Each number is 128 + 24 x the weight over its row's rms, rounded and kept within 0 to 255. Layers, rows and columns count from 0. Numbers have three digits each. The size before them is the row's rms in percent of the matrix's.

# up: layer 2 MLP up, 512x192, rms 0.0896, rows 4-70, columns 64-127
# down: layer 2 MLP down (transposed), 512x192, rms 0.0899, rows 4-70, columns 64-127
# gate: layer 2 MLP gate, 512x192, rms 0.0926, rows 5-70, columns 64-127
up4 101:112144122113135151134127152161155147141173085150137123136100085122140171113134138114150125131105085114120123146134113125129122179116101116132133131124138119086125170125134123119094112161099171
down4 100:137144134178134127147159096106086135114163132115122150166128117097100121114129118157157092098127092116099127140160105144149100137143145140088144153144079131134096124145170129121116137175160176
gate5 101:148146143147165131154168128124132173116146146143113172114084139126135128125113135101126123179122126122106123155142123111107147090135136132165146096098133081117111130181161100098140158161112143
up5 103:167112124142165141118151187119107147113136105137121132146148096148159126160125153099104131143108132117132075124129129133109140128140152125133130139119141143150132138139127092147159171145126114
down5 102:110144109153140111131077062161165095108123118148161140173135103124082100139114151104151132097109111129134131177086148145165102136150120129121169148122117093165123140109096152119136109165124174
gate6 100:132128125149112103141139069110104125113093155121153150148121152120099154123137106131088126127152134153134097125174155137169157105129160155108148117151130137147113100142100130116120151137127102
up6 102:175095142106165105130173069173176131099145141130119145148137101108130105179131144089117133120122148100148135119117118100146118141125109157132143126124125112149114122177145113141162137111122133
down6 102:159145138133134107118151124153141121156093165103075128097093132107127136144138098124109138143157128134126125115126095160133126118130111170146132087126132096159142085130109110168128138114103125
gate7 097:118159127163116094160112158135132126141140129149125173113111126078135152133064105109134169115162120128098172107123191105149146144143150113143095119155116138106123060113170095102106178113131113
up7 102:104145119089149139098090144161111130169144131122151160135124111105123125149104070127130141138118118141140102131093086120145119150145177164139164177150131094177177147123135131149088135124129116
down7 102:095126145139097108135082169148128124113090174125148078091103101104172123137088121108103163155125137158165155111104122137102090146132125128109100193142106099108132122123132134138132146138136147
gate8 097:133130136128080136095158135143104130138114145135139172148105147172106133112131114119131118115108152127133099102125137117149133153113154166098138111135055138112118139148132109133136134111111143
up8 103:140127162155147155123106093099121097142135143123134133146155103103122102093149089194183136127110135159112152156116132149158129107116094128152119123136107129160153124075134125076132119111102136
down8 100:117133110105142129111103119098129128130146084138199152133118115110158136109122126137083153102148161101144122150130128133124108124121140106108161162137112175136112114113122150141137111146143127
gate9 103:114141129118104102137176131122126119133125178066133138139169131158148148117118133108107096095099156121117119133135118152112122123106100193052139127164153130126141192151154136108135112122131142
up9 103:139148139124132170093102138156123138143135109172206141143116125101097086125147079151162114154157118156122124108126121124141079120147101140121135141073145117136116112151095107131131130140133136
down9 105:149163141136191130117096183137156151119137132103133102124124116146135106130175122096167101093129131119106144108116120167175130138100133110120139080128112142131123132152152127134138133191123123
gate10 100:127120125110150146122145117158129141118118137116138098127116138144115176102142124086065113113113107108114093099122074106084137153119133159160132155116135118124104141109065112107134159115160144
up10 101:129119109126139121126140075125161096137081134162126128145158109115112098155106140160098168140137090158106163145145090114153138085115120165163102185071140114123149114098130094153087135133122108
down10 100:096127141092117164139125085142150136124121160137092145125167124134154135116105141129183139160117117117122128121114119117115153105158144091132117146139159124098143169141152094121105125159089115
gate11 092:125145121114177116133152121102182141151106130143132136176139144116114082123132113144146174116101128073145131157135116137116124135130115159149133127171124114107138129120138132190131094144142121
up11 090:121145147184106111129090133130168142108143156117115125133122118151123128141126155078148086142122152186147147096128149141104108145108064134106142099133119119149151090113166111108147139106147143
down11 090:090134119097098157130124086162144087108161126115104143086126094125117125129104112137128131145135106137111135115154184114125139159098082158112096066086091112092114159114130119102172157098122139
gate12 099:130115091109165122122111150090136155149102118123093123175123132104134140105107157121105100170140154131109106126110101121109171146128124114128102114117114142127154135130130111123084130116139149
up12 099:102123095132122148081108117146136127138161125114157141176171153129142124171134136080130156145144152116123117137158132088126165114122116120111121174116082118155118162135118146079138138160144132
down12 099:164147132143145115096135138120155121109133127159119106134073137167140127138122139082149151098100142121140104124088097105119178155124129125159142129112134148096132128146092085108128116131138132
gate13 105:132116097127140092128136143172109116122152106127093143157163129109153133148102113113133107135111114122120105162114099138132161145090124104144122109145100159129122111105160108130134116165175141
up13 104:143053126168153150150194098121134111152090160105123156123113129102108139141082142110155109169120149161120133095116101073122083140133117168134121098162114086146129096155159140099132085127169123
down13 102:167126134178106134128127145135128111139129135137125147113103164104157113118137142150112119110172156140094139156176142129113091158119118119108143095116126174144102090141154085131126058155173155
gate14 099:072127104122147157154118156110109163128140126134133130114152149088139126119138179078119125139144125123132133107086119130114125146126070161121133108174139059151162119142137160160144148159117154
up14 099:094143114158132134161136124119077123138138124139113108120119156142109100143165133133130108110110149167119119112157143149128117121162113161181146101144114119139149162116142190149139159119135126
down14 098:119146142129087126128138149174127107137149165125127062118155154116121107125133141162110120119139126095149144118115109158160127140134138160141187136099178123129117134086147137092132147167148102
gate15 103:173125106167130134130137156123137092153172149207108174119147106120156173161133161111146147113128102147161110096138098097133096114090119135136085128122138154119141114134092112133117097155106169
up15 098:137140153116105136093196138119100156152147124128115107098143116139121139162155092103162149104141149119104147135101103112078124133153138140100162147149123112160162092162135139145127139120146148
down15 099:125184152136145144096121147133125148107117138135149110157176143160148124109138113178125124108131111159097126207106128154131163150117114085142108147094154141117121118132119141097140122124150088
gate16 096:128171121102048107077133134119115158119143146132104110151103126119137110088124119101117122127131122145106135131097117146132088141117121107150194118092138099126140103111122124138094140123117101
up16 095:127113135109118122108131127170136170131141148062161097114131136115138144131126110168120115127084137115100092100188087138120095118131124141136136154127146095118117123143145191141111108121101099
down16 094:116127160130125124131151144124094120124143120143086102099140116142143144145156107121145106124117126081105128189115116130138121141116081126104123152100155133118129107125091158115118094059151119
gate17 097:142149108145151101147135123143108121142134156147104112130112148117074149135128156131105106143144110096091117110109115161124121063116123148181121119132129077143149145113196129111100128162148119
up17 100:163144128152145116146089136104131125072126114118110169139099146149063131155132164136123132130114125111127119142141154127153103111123169115123145120154150140120097134119089124101117125103111124
down17 099:148115116160095150112128118120155135134123082128138145136145160111162203137144134129148148133160119104099163155159124107106150125124086144115109130096148159147127150097138117119156125176156128
gate18 111:126152160119137137145164156085126158091140099094121123158172143141150156089159112108163132117077170127140126081129125151116155083080155156142115130190103143116103134124126126142125120139106151
up18 108:105126131112072163154150117082125120140124142118114129101150161100095130095100121089108187126119131127157150109171132131148099099135158095142131108107144119114172113095075163153112101092094114
down18 106:125060117152104120114105109109153092185108098149119123123091092121121128161109144158126153119118101145123115139125104137115149131110126177083141135162119154114126099144110087138212094130137127
gate19 105:188126144153146151108123116086145119130140154121113173154114151140115121126108137094148141125137146135142154106110136113164106147135080077080140109121119155120123124072173188127114126133145126
up19 101:142132123094135101121107133109140152163134153113114104149124132119136153137112093123116129121066103101169117102101091116113146087127134137173155140100128122175100113138118146088148173109157151
down19 100:173114119143174089143119164166134125163122156064137115183131150117115162103102116123123120134147142090092126115107142125134126113140119122138129173142113159106098119122196137122124078110158107
gate20 099:132160128172169131138159091154105168088119118110168128117142091134137124111162086125073143166119100120158144117129126136147138151147128173164145174141111159151153179116141146094124129126119154
up20 102:131089136126070131136126101142168155150145168154130163149142120101146095107146104172145168157136111123139139130123097141134119144143185135087086135104144127102130132144135102150158103136114129
down20 100:115135143117121137118171186097152109175147081152148175159133157144127094093117122126149155111133126127114142101132140123152133090124130110126156112135150100156085152110142126081099109146132119
gate21 110:147158132159142136150110100136122104157148132135167135158120128123136144077173167156129104142129145126105088109110101131115098110106138125151122156121115096099101126102146088115156118131125117
up21 103:087176172099173133120118125127157188158132154110107115138135140129094138172098112163065149108094156107121181139137126119174141102101142140117137130135068114157118121130147163162118168120150106
down21 103:150156153099140131126171142107125122135132127116121098144154139148132123084148145130135136137112108123136113159157115120110117080087132109138131181104135136104091155133177133122113143104151079
gate22 101:089127147138090147122126124139132117132130089151110120127135107090132149111108095110113126099134095082075123113112068165102125097093165155146102134116122151125130122122135169109118138170116088
up22 097:134139115115108106162129133111163091143155153121124152094122145134152119122119173158102122114063127141150153104181105111116097115108116100185120083103135086093123134092185098135144131146154125
down22 097:138132103122081121085118074151154114099132128146140118134133109152159092150122126093090118103100066150159164167145151131135076097099097142100137106151134134106108106110101111139142112147074127
gate23 106:100157108100077104156110153078155143158151120146126110143112145122115154121129133120133098111130149086135155065134120127118143131134159125093124114106097118120131090120122079144155137150130132
up23 106:121108097098125155144160091150146133109126141150108161183133146114160133141165105105101149104102097178150134148165167166149121118129178119167152134122136091161113122157104118113144086136145146
down23 103:122135105120119110133134104144122114138133091164168104148139143131110129149153089107117160111091126143139074152136127128126120125133146113135154094117162138141098124160128121116133120147082182
gate24 097:103139115124116132092139137121131132092117121135152170124143151133154116132133145117131122137100118135123146107156146140088116105120138135134126142144095149115173140126106115164145123108122149
up24 102:162121101114124114128155137124107165134115110119129143120158136151100121111095136142144108137132097089154111117145153128099125169146131121111127129145080109119129175147120123113122107089154185
down24 103:158164113168153190094171124170118132110131132127100146135114176153135110146105117126165148125141134152075126115119123175112162098143140097100129140127116163107137191169123114126135151137137166
gate25 107:177153125114173142167119132088173148142094098147142117092109108165096115106094123135127143151128155130163144139139136170120141091087143114128127158154093132134128120100138149083111143131111090
up25 105:112137117115121163102136143131115128151125130169103146171126150094113111107097152146158118069171142133142150108148167134097110127142085089138142148133135127131169157181076096121141161104133094
down25 104:123131128110118112087137103145149118130121142133158143163079143152128119108116149088115112125076115141141153110135115146114122157123119131131129112148097149104121114193110133168105142148095189
gate26 092:149134133128152143150138133165151112146122119156135121129139124103110142106138140128098129153129128149091124121117120096121139062103109120155173070126160128121174121136145120151128137142149137
up26 094:149133138108102125080109148108113151150121107172113121091157145126160084137135146131158179132177171138121147127124099113121137179147165122119136141090130139113174152129116115118126097129094146
down26 094:141115157145110163138118158132086135158131143126150176115123113087107067111136139099140082156119125093110100157138176124128151084101109130189102113125120116112155130102080120132125123125120119
gate27 096:121086119124104126115164112182117093122148135129149164090072116178106112130106138121139125136142105137094182124125123128151121117086118134145117100092155144144178125117156118066138136117108142
up27 094:111101120090128127121108129162121127123138108119136097174136126155122134115101085075147154095131139125111124131128130151111111144141149090111135142127171124153117144150067159139096126129099107
down27 092:106140141117099091099179120125160132122138082130126146149133137145121130128131140115155086186120119162106142128167089096127133106146146125149148164150119155099079151108098098122159100126143114
gate28 099:063107130137110128145086130149152134124123108153092158158097136145116096156118151109119108135170113116115139138114107175093131167114151119115113146108179123133162185135057125133153124124076108
up28 103:103130115138124129113097122145128161087110167114114096111134155117181142112109100171140139088174126095137151154110095109187156127121137094118145162129103117124114136148133151089110156108132143
down28 102:145119111096116112162086135119115122095151158118129126139115106118106120148122106092120141134104185098137116076141126141168154102148114120145126119127135119177128179161137091159141103149168148
gate29 099:139153151099147142138124138130146096101164078138112158154128133144154177087102110122118146133137160126136115083128126185123129133082137166135121121086142115158159160155124133153090173099089127
up29 098:149151123117129180148133137187152128129138116139161097113118121139137131119165100126148110105111103142127139152093139149086085146096127126184168130090128150115148099081133138104109156132126122
down29 095:111130174130130116097130149125126097112137137140133098115169115135102107097145124108096093164070138196157132124094123137123163149163163095131146172092111139101080119116133154149154087123094101
gate30 107:141145152132132103106123115151123125115129135178148099147097153120142122114169116160122115112119124089125123130141082122142131152084142105110126137136061083142160137119082091141108106119127162
up30 104:089077108101148161091166133118145121136117095101142109115128148104114128121117124078151113095173096111131127105123102133116136092124141119099096146092121133151128132126150142130138126133150119
down30 103:098086126111132147144149125144126100152116091146112130176144150141115121116139118173139104118150113096134118127107095150155145104121156122102113149129114156151134118092107164119175153121110154
gate31 106:111110115095084179094079138148148143127153107136133139158111123103118101086132176151108110110144087135116168122103125119119120134126128119139094125099119137092106164108134141135173114125131103
up31 105:144158132089150127112151108148105141118131104151109076123096078134137119133197172109143133080157159089124112138101118184095116142108161073184154113117115138118120165103100137135131097154091107
down31 103:122152119112108118134095098121127126089113164108137115127157128112124141123129160153088122114124169124111150150123045127152134154110179151152074123121147118081095190104129137152144105128147135
gate32 096:084175170121123146143079141131091151142117109096172119108108169144135152122101123117069143167166134127103117090106129130115119108106152126086158150153128132077142122094153112114115097104132126
up32 100:088129101145146103158107151155116130117078130117153173093106140118150168118144137142099088148151169142115160145135168099091122088127109104145151122129127119143155106142190089130161109163175144
down32 101:121113113138176124122135183090118122107163160123110082115147117154159125128137128112176147133136137114126105104151087140134100137128155116077116139099134134155196134116160108114126127095126111
gate33 103:129165145175130136102123118112105107094131095122127145118100113122091158095132081136146121100134182078101143121162123101129155108103101101117131131156114118066140152145204130147118106102139129
up33 098:112130165150129090122101131139088105135157123169141103116168124098108166118135130126137092131142102128134150141156139129154112141132128091137111131154114153145107178103116121108125105139125145
down33 100:104163132165125105111168105191175140134153126169100132152112132136113147123135126122185114155105109124145098133125107130129098131133137104153098116122095116196095147128105160150127078100123147
gate34 101:157134114175101112149134090157105123105121122141146092124142146116126168181097114144132112175113120085113119131123124110150120123136126120145089149098102133073095123129115089142078158110169117
up34 100:116099157171136150125186114117104157142094134137131123130123162126127114126137130130133118130127125093161143121133126129128113097103089163160147120121118107136140186118142102111136116111108164
down34 100:140100105133115124143106078102078154129132122130150132064111133138122128149114145144120165113141127118162143107142148139084134154150127143131160104146131123151116092148108132200122159132125151
gate35 106:154159119136121116114131151115134095092091128154077112112111120137083147088121088066147131146113112112112105087106138149136123125098123101165147116158110129106139130160117129141107119108123162
up35 100:107094140101127148145138137091104116103127190083120102106144120139090124130107150153105176100117112164141136150112097097148085115145124113108093162134123121105116144149128156143095169117114119
down35 100:153162119117157145121119064132092143124130132116085115122131136140116070132132105129126150080106121125125116170127121129190133128162153100165117136157123112129108094171134113143131136117099101
gate36 102:134142173136125107145118162124137162151130139128118123143113096109092162161074140110141158144120136108116130151106133120144098093113110104121093128113121155102095165128125112160126084123115119
up36 100:094145149134135135155143136151141191170128138150142135152135108112113145160098154112136157116108118119077124130140158142116115130108135112152147125085129125102087128137104108143176140108091186
down36 101:156090108150136126122123101126142099127133149106112151148139100118110149148139135104151110132144106124157116173141133125118153112145140125125121106142104131107124121127105139115163148034101130
gate37 103:163115086112132115172194116141133131136095153163136137169119110158143176142109137140170144114136117142109156136103119176161111156127133109116142112138106126073115166078124140165119132134185135
up37 104:095113101157097120146105144137118142119129148107189150133137122126134168151132142126139119139117108137188099128124138151136123149131082124138128123147140130110103102117186123132166133102116107
down37 102:107138147157100104109129159149077090145161153119104139162089143143121120122111151144136129168126137106124106135108107156139146154167095138167130123126148117141123161129116101133133129040134098
gate38 107:097131140147165173148124136123164094086121124105136178179106105077115186107139123101126140144150151157144153136171169161151146119079127144126131104123093133160165132131128118147133145118130121
up38 107:077188120135151125147122089099131094099138123164137129167125164103114129109166126138122116146103106154163138146174158130128180119110112183179124093122154132136155142107097117127123120129056110
down38 106:127096147134130089125153133112116136117137120114171074119130132110136114106131111123074130105114132137147095129152114161114150120144104132087078118089142152139129121132096148126139088102148141
gate39 098:129126132118103121125130130087098142129114118142092086200117139118115088111138126128132102111115131109107088081144076159116091094121162101118075138136128092141113132139138099104132074134126149
up39 102:093163097147125110114095156156151120122138203146163115155156167136172094149127141113103119107134152122168165092155121125087139176123083121123135149105132159154103097137120102084124108130111152
down39 100:164145171102156102112135132144084096106087149154140146149150097135132136094125153144081147120127120139158149134137131068075113104108123115103116115123116113118134099128197097135141148132130155
gate40 097:135121123128121123145139148106090147123127183115137142113140153127130164114152139181081113168139131084151131126152112150133116130131147113118132088089128163136137076103105112159136137162150113
up40 099:110108099114136126109120162135114092141111130108140165142139128137130169146115120114146186152135105108079144087144167129147162143129102177136100134153121171090084159104159161107120089118144135
down40 099:152154126111122159131113165136095164158112098106080136166159166162170133122115130130158113113188127128137123099094113146175140132098115122093137125154098151158132156123152124139079129086116145
gate41 115:103142108145147136126093179106159155151126112101185143104153148143114135201096114112143156137150150152092148096155140133114132122140127156139088133168101146190120126138157125135119146118118133
up41 112:129206139112138122106155130110138108159166167126088133114147110159120145146070146081125163107135132121135153155127071131155097126132146165163147096156143125105152140128155160106113106187143152
down41 108:110156115146142163161157162157121138124133157127110162117147169131172142141155154152138128113171140146161177116104163102106137151146153128139102121116156161131133132109114143146143099107110138
gate42 097:103112086168175094098100105134159123135102157112109128114141126095129168126152136179117124107177149165104200163101111158136132102121153130130097107120119131097153129100148136138096127181124125
up42 095:118111134131151091071150163064134093126110136122094092086168168106077124135124160117147127089159159130131147136121094094149142129092136132129102128155102119131134135099151165138093111130111144
down42 099:141111117140133151143103074165113121153063182118103119086126134137170136142143135154103122143108105139111125126085133151115124116133156093116133139092143113116158170146160107127125119129111126
gate43 101:148099097111145128084149140109161110132145128093099077139149144132117220149139131129124114158128130099134092119074132137139106085125115114117183131133129130147183119152142117120149146132141116
up43 103:145117120125164118114130086095138105167141143127072123132105133105106150146125130109134134154089071143109147153131126160138142101128172165134132150139108106145131127146136142101091121133127104
down43 103:124127080144115156109101137116109134129122108170103117122109166162134096137101146143093092125098121079143085143115158095162127115154117099137136158138135140126089132140150175126102098106089130
gate44 104:160127107082153089100147166126137141130095128136096117124100125112115103126117151137128122135133109148159133095116081108081102143105121153113134106129144174102145146135132110121070068109082122
up44 100:113145139173100136106113111063151134166082118103128126139145129127149155120131132102158128128129126139105128116082107133073122116110132156154161104156124150136142126132112125142139166154143171
down44 100:083135142121134158128121126131103144080124159103132110117175105095171208174129114152198123123172116097139137108110150180145116106130113142100110109100149141135135124143123115163109144115095094
gate45 097:118144149144123165151111097148095105115122098144086103135147132108107145104136156197104138122149134122152100136101098130103147148113140086140113097159122117150131160067125117110138115136104105
up45 101:117140097138140110116079142168133123148095143138135130169125129140108180137161140126140089133091164138161120146147110127148132119135116120175144129155192151165124154103119151128178174129102163
down45 100:123105137126150094125148151155091124101097133146113130143100134135139112144104141129139123123124168137113081151092144122134126105139159106131123105146193153135118129076139112150121121031109101
gate46 105:152118162136090143115154112167072104137145160148122138166102148079175117091150119147168140112137164092094092107117122108093109119141096138102176119182135116133125109145133089115138115127156191
up46 101:116102154180135132080133124098137185142150130134132139149165172094147127137129128162109097129104128151159166131110116161106105098132123163137124123140109138135117130078092135092138160146132183
down46 102:138121144125170108133147068146126110113100128147186096142125117138157139148163169092157098132122137142145103142142120090102143136126117153143132165104154099121120122105112134116104131172121158
gate47 104:105155113126126093143125122146147099176135136133092127115116138119126146124101103155098145105110143141137138143149150100163134099121113138166119131117130092155116144113142175127108168134104101
up47 107:137104114162119124150094110137126113124109118196122129121129158093176165129136107150149119141149140131111115105171152114106105108097167197138129122132167106156155129131126105136118136117145131
down47 103:115108200088118156130132124097118080160143081148131148136114109098164089099138137106103118153105108151126136112155107134131138147131109105109174163125129111139086143138161116151087107156134127
gate48 097:123129090153164136143158138134102138120087121114143152152156150099125126127128144128121087097134173097096121155124110141153156128119131144121150150176149118159092139114115149144117154160086153
up48 094:133134137143159178133137135160117138102139100120145120143142170115134082133081105107113151121134156082133118154105111153121187103097116125117132128152133171146122129127112132131114123124105124
down48 100:128121125131140153143130141134106115095130186148150092120150134156116141131118141146129125091123118173113121140164162141152134109157121160131092135122122085139123048144125141138126100147095128
gate49 102:141188098130124125112090124127114139115106156141106125091176128152147093179137167133128133119131185116131141124117131138129078124073142123125138120122137124118138136148148125150147129171114126
up49 102:121159106155084110138144122129149102163143160124150122119138095087121147116139106151081115096095128159140160144092171114098119080132136088130147169168140139097138091136188154122133129125181090
down49 102:107148143077114132131134125155138157151125138116128127149134122106132105064142092144128126162145129109124154117103131093175159168124143145120092117164125109112103125104123102143126114139110156
gate50 108:117167124119096124099123133160123147109113113140127118134151143107115136106153140126120144112160142137123110135119140142132142092152105124159087133165139153126095165131146131098099121168113111
up50 103:139117066112117122114117113155092135099108109152166111119102104133166145111095119114173133142159113090138083094097151142147107123139089104100108116158114145100159097159143151142130131104099148
down50 100:125119143135146137105141109138116124181167163131136122120089142131094144101146138122091117156129126128100120153154096105162147104150109120143140102137090094142129118117141122139144131160169155
gate51 097:123172074123155104148077150130073111159114145095121115157164136154127123134111099096131093127124161134066148111116134098110122119130083078098133125131119128123127156188089123118121101139145078
up51 098:104126188156157093075134142158170176138130132124104093151142140143123171146136138105143145145114112072181097142126147111135153129094117125132118124167123149108101143115138122117115194131098155
down51 100:157125151091128168083142096154145128105124099133112081171105066137154181139137138126142114076115131107160142140111141165118129102152106110094073130130118136121104114142094132117122138167119158
gate52 102:108104118117110103133098130117097109141094073128128148139122147130138094175096144115125114080173148134155111094130120130125111140085110137140149137148157151123142135132146100146117123113129153
up52 102:125104128095087148146130125109134121159100151122099136143114127156158141169131111165129138097129111131097145117158109141123095104115121126101090122099186130121087108161114109126105169123124127
down52 103:143114150147162111145109162135135051121141107142126166111181121125142162160067092129121156140099089133096137110080111094145122149144141146129167138150138091145150123102151121099144128169087145
gate53 089:095112182114132136158129132097099175182118112102115146135117123129080182139126124133121087101120123112114145092090120123168151078122115136175107116152118143140172109130112143118090165150134111
up53 086:122107140129151134134151127135138132128083141107131090058129161129118076111145099161140107142097132166126161104100064126164163103134135168148114123112122123154153134151150099104122134148134111
down53 094:118130121113117136143138170136119142106114144090126128138136157124145149129204123146146131138167133139127108078103140068154149085132133131137120129134149119135073136128131130109113142193108127
gate54 097:162147165133121159099152119109111152066106129131131150138136131123127115139131114108108107139122119170152119152130168117120124100106135126125077146137140147133130136146090137137158134124127117
up54 099:085132124131111113111137119124162134129136128116104087089151162106162113153120092111179133107129136142145151163069159145117145153133140078139146110124114105154151062108110112118126128106150137
down54 098:132128127126111168141118128134079143165131090114133091099108144131172155141135090106192087102129114101126168132124155134125115154120164076159154144116129113149137111156180106124138144121098165
gate55 105:124144093119089132107176157085122119105151131168171104114158168125104101138126132152097120070109132168145149111096123137082124157129114124095126081098123135094092130121118110133101196132108142
up55 101:092141135106119137144120136121125097156127127115112127087126151115125147117118101106105145123149149147135072131147102117129134139117156135130117126159096130154123121136146159104086136185078144
down55 101:095154131139153112148131057158164148106129153129163135105143127118108139149151113121147108125160119088116124213099137128169138101114137124128128123105124152129173131140102128113134097161155166
gate56 104:157079130125109156123139117118124127148119123128128117171137092139171151101119095181161129094098150182120161147133105128143104116125135109118143121148092102134134127134209136148132151149141130
up56 105:131111128117136168148138151129136172132119100128144130123146118160120156137108102152184187120144114130106140118155143130146142111124148116083110143144081134148076132131138151161108162143140111
down56 105:132091108134133137163107139132098156132157152108106114127105137112095169139056042126144140151131154101168119148123136119145155159133114133121094129101081144134099170166133129100145089087162156
gate57 104:101111101106144118136149112129166132111071153135111150122113136121125158134164101152076154141133130118119096133165120129112138154073140146155093125099075133125145119088121114139114133124089166
up57 102:124136133124117105082136135116130131126108144072142105112165170135154148092152140105154153123153115166135127157102105085164101131114105133093119105167101100144096152146186114124113140112149158
down57 102:134138090117095135120175124139138092118135140158110123148112124158144138153090163138148127181146128131134122106053080146123163102107136108147086126140124115145108097146104140149178082129156122
gate58 108:136135129146161116138104097163127136142163100123131117122135140127114117152144080136151104133151156101092161129101135126131174153080095170135117100145060088129143154135128114108132180107106134
up58 105:147115117109105126126111159127098121133115187130143142146109110138110129136138165093107175110158147071115119119157116082128095153163110119111093137123117128133131103100160150155109105124090122
down58 103:147166116187089130132082112150123141096147144109143108169077115134114122109069140179153130107118147070096124120188136097113112129113090163078104118117170143100109130113121098137135109101116086
gate59 106:089128144120110152161143151111085099094131105119114112127131119095143117115110147179138081146169174078186146126103106104148151082148150098145088132145097133102137128094087100164122125108134154
up59 102:074132108124156143103111117138162125123105117155153124109141144148108127147113130114115117143138126148135081126108159162127144153125186156136141126119120112125120109140134096125109126112091139
down59 103:078125120139161122124121089144137093144107106128099121141165140120152135102120084141139140121138104101060128133127124097133107148127105137113163123135136159082132120124141107119098147074142114
gate60 096:113136134152184141143178167159130115143174125121140117101139116138164117128128126135150148156117200109130177102129081132122115123130128106114154066104106150138124122122134123074126129123143105
up60 098:144123115141139134124137129118144127125148153126107132141136158095148152148152145156128129113119115125103097133154150123113100135114130128127167095139138106178126143087121149140144161143144123
down60 097:127128136149112122106142103064102153147129102150103112140086111126102142129108142089135121120114093137164123183131121123113152134152147099124109159145109152112163180153141159145146120059155069
gate61 102:167084143111163126129105131129132147120102129133151128160141146138116114163124110096133090085128166101149124102081102131110109129147129142105153133134115142136107093112145097129103154142140138
up61 101:142130144132125122150146113112133106131091088142173101135122150113126131166101105126130168161137093147139120120103130123151116104130154170164109115158133122113163142133140078138122106106158112
down61 099:111170087140172118120143092123128141141118081124126140133107098138172153131144143135157103162130155102118160141173104124114133134106140084191120112118110105146138110120072122125144128073110132
gate62 103:137142104126102135090121134141127126077157093115134124146103135107104124127131139131140117136160136129144187109171162129118141120130131137102143063132090113095060107127125149198147123135140139
up62 103:115173122130134160102125109112149144124130110156136136107120112127088106146132125112126131143156129108163111157116149083148186148104150150135103139138136182116128153121144155141105084152114106
down62 103:139149098117146121112135141133127140130090139140125121095136154130158103114135104057096089124097173123145132123134128134141134093110120125145142147159116133085136165102158137102116161182138130
gate63 096:158137146116156137158108137112128101150085100124142179134097129159099100128164119114120161119130100131120063140116133098145147122113142138174114090142079120114177150135108153108165134154108129
up63 098:123121101135098138145123095131122121152127126082098159098098104125116140173131149126158114120156109093126124124139134113121078120150178164115117131113085162176123114109136152121115157124123132
down63 099:114125097131123142170105214102087096140139126120110118147088150136082094114128170076124142164177065107127092087104110131152129146137102153114079116113129141079122145124110130117131132142099151
gate64 099:112127082114141146128175103112131087126114153120141137132155151108086118108151137146121085118181163123132137106167111068159142142108154115112129140168130102126107122174104149145126138137102190
up64 098:154129143086119129126155117144123125111166140104130130110130128079141115040102144165127133112114090119136115139162166125134172164094115107169078092138136075159107118167157122133125109130098157
down64 103:148131093138106100141106120114129108112150106094100149129121111095125134127157146138135113128157098160077109164142099089122159139121124122172150064135123123108114146112172142137153114166136105
gate65 105:104119146136133105142191118112126147105145148107151153137123077130120153124091148118138140096098103142111144117152139112147108153097095094104086113142154128095137126102148097151135078168152136
up65 100:056145145121099151137151077115084145151150147159110128102155116138185095138141151135118088099134133134081130153109156137096139127112120127128184103174123091151170147106125110135158104098116150
down65 100:143118150127156135123108098145117149179120141122171118086111111152171149085123123113115097130160124144138116123140108168114134122101175134079138123134139155128171128101120144163132140070133126
gate66 097:137127143117100123143073161138157109143102135139111139122091151162112105122160130126139145173151144130131149131135106175125152124094122129150148097167126132132122088137165099142101168131090123
up66 101:112131121136099121168116122138136133156137166148116150137105091149151101152122136101146095096145141104108114124143121106105109190130109148128105113120152113148148119121102140128131103141100134
down66 101:074112119181091131115149159113136102138179140145129157141144119163102118139171118154135147122118121161144131127159119111115113109120082162096123131103113129155121156101162173125144143101121107
gate67 098:100119139140156159128137133170098100153123147164132126130146141119134099149158141119108088115188117112112106143092133106132121131123133068128172161143131138129153091132129161157116144162154089
up67 099:151150133110113110074091178092138117101159126113137099107125088180152181098111110128147143136121110104144152140109131102120120169102149147139121099121126090138126170149149088076141093130095147
down67 100:132151155120162132117090067144116152127106117145154175106116142141139126124118154149148097087110139122094114168154142084134106141130138137151136155128130147114103149113134123111147154164112178
gate68 106:118144126105099123125143120153140141098138153140186157146125139101090102161157137081138178085119118198095139142145166133153109111102117110100106103107117128141111109138144120107088143133111103
up68 109:062123129108119115136091151155158100102140147157122065113124102165127130129125126118142124135119127111073130143129103125152141151158159055085106127121111143115091130158108121170138134108114131
down68 109:140102177140110136133169127135122111180169177101137133165171141181110109110121111084116149098148129159105138128095151115153129118134121164123128171129151142135150107112135092139131143120102144
gate69 105:094106133116124139118125141112150141113091080099137108138150156150129099135100103098117137073134138164078141101102123125097156144123122153173132164126105143169114097142071139149137136125089171
up69 102:115124108147113145152090124124127135138114122148139136117130085126158135120083181152104119147108097139143165078120074158152143115145147153146123125089168122121127137133165141100089108133100182
down69 101:130136150148180136130138130156136146116099162139115145159167096135127205136105099162147146125136119144164097141109078116170175104115098134141122133126119171100143138109110100129124157136096151
gate70 099:139148117128167107156141142135084165137138119118133128115139125119132113134090113087124091109153167118111115155083114118105132148149120106139149137127127124086141141136168116087104069168103136
up70 096:111154108110138056140133118110139132154137136130096147142141109103179119135122115091143113102134143146150097141132100125137116129122118111098164108140115104092112109125110113153123114143115112
down70 096:137121122112087107101092172125163162118123122123161156124142097119161192056154132140140128126179132119190155127084126074135137134142166106157151106151131108148159110101120141132089122124109136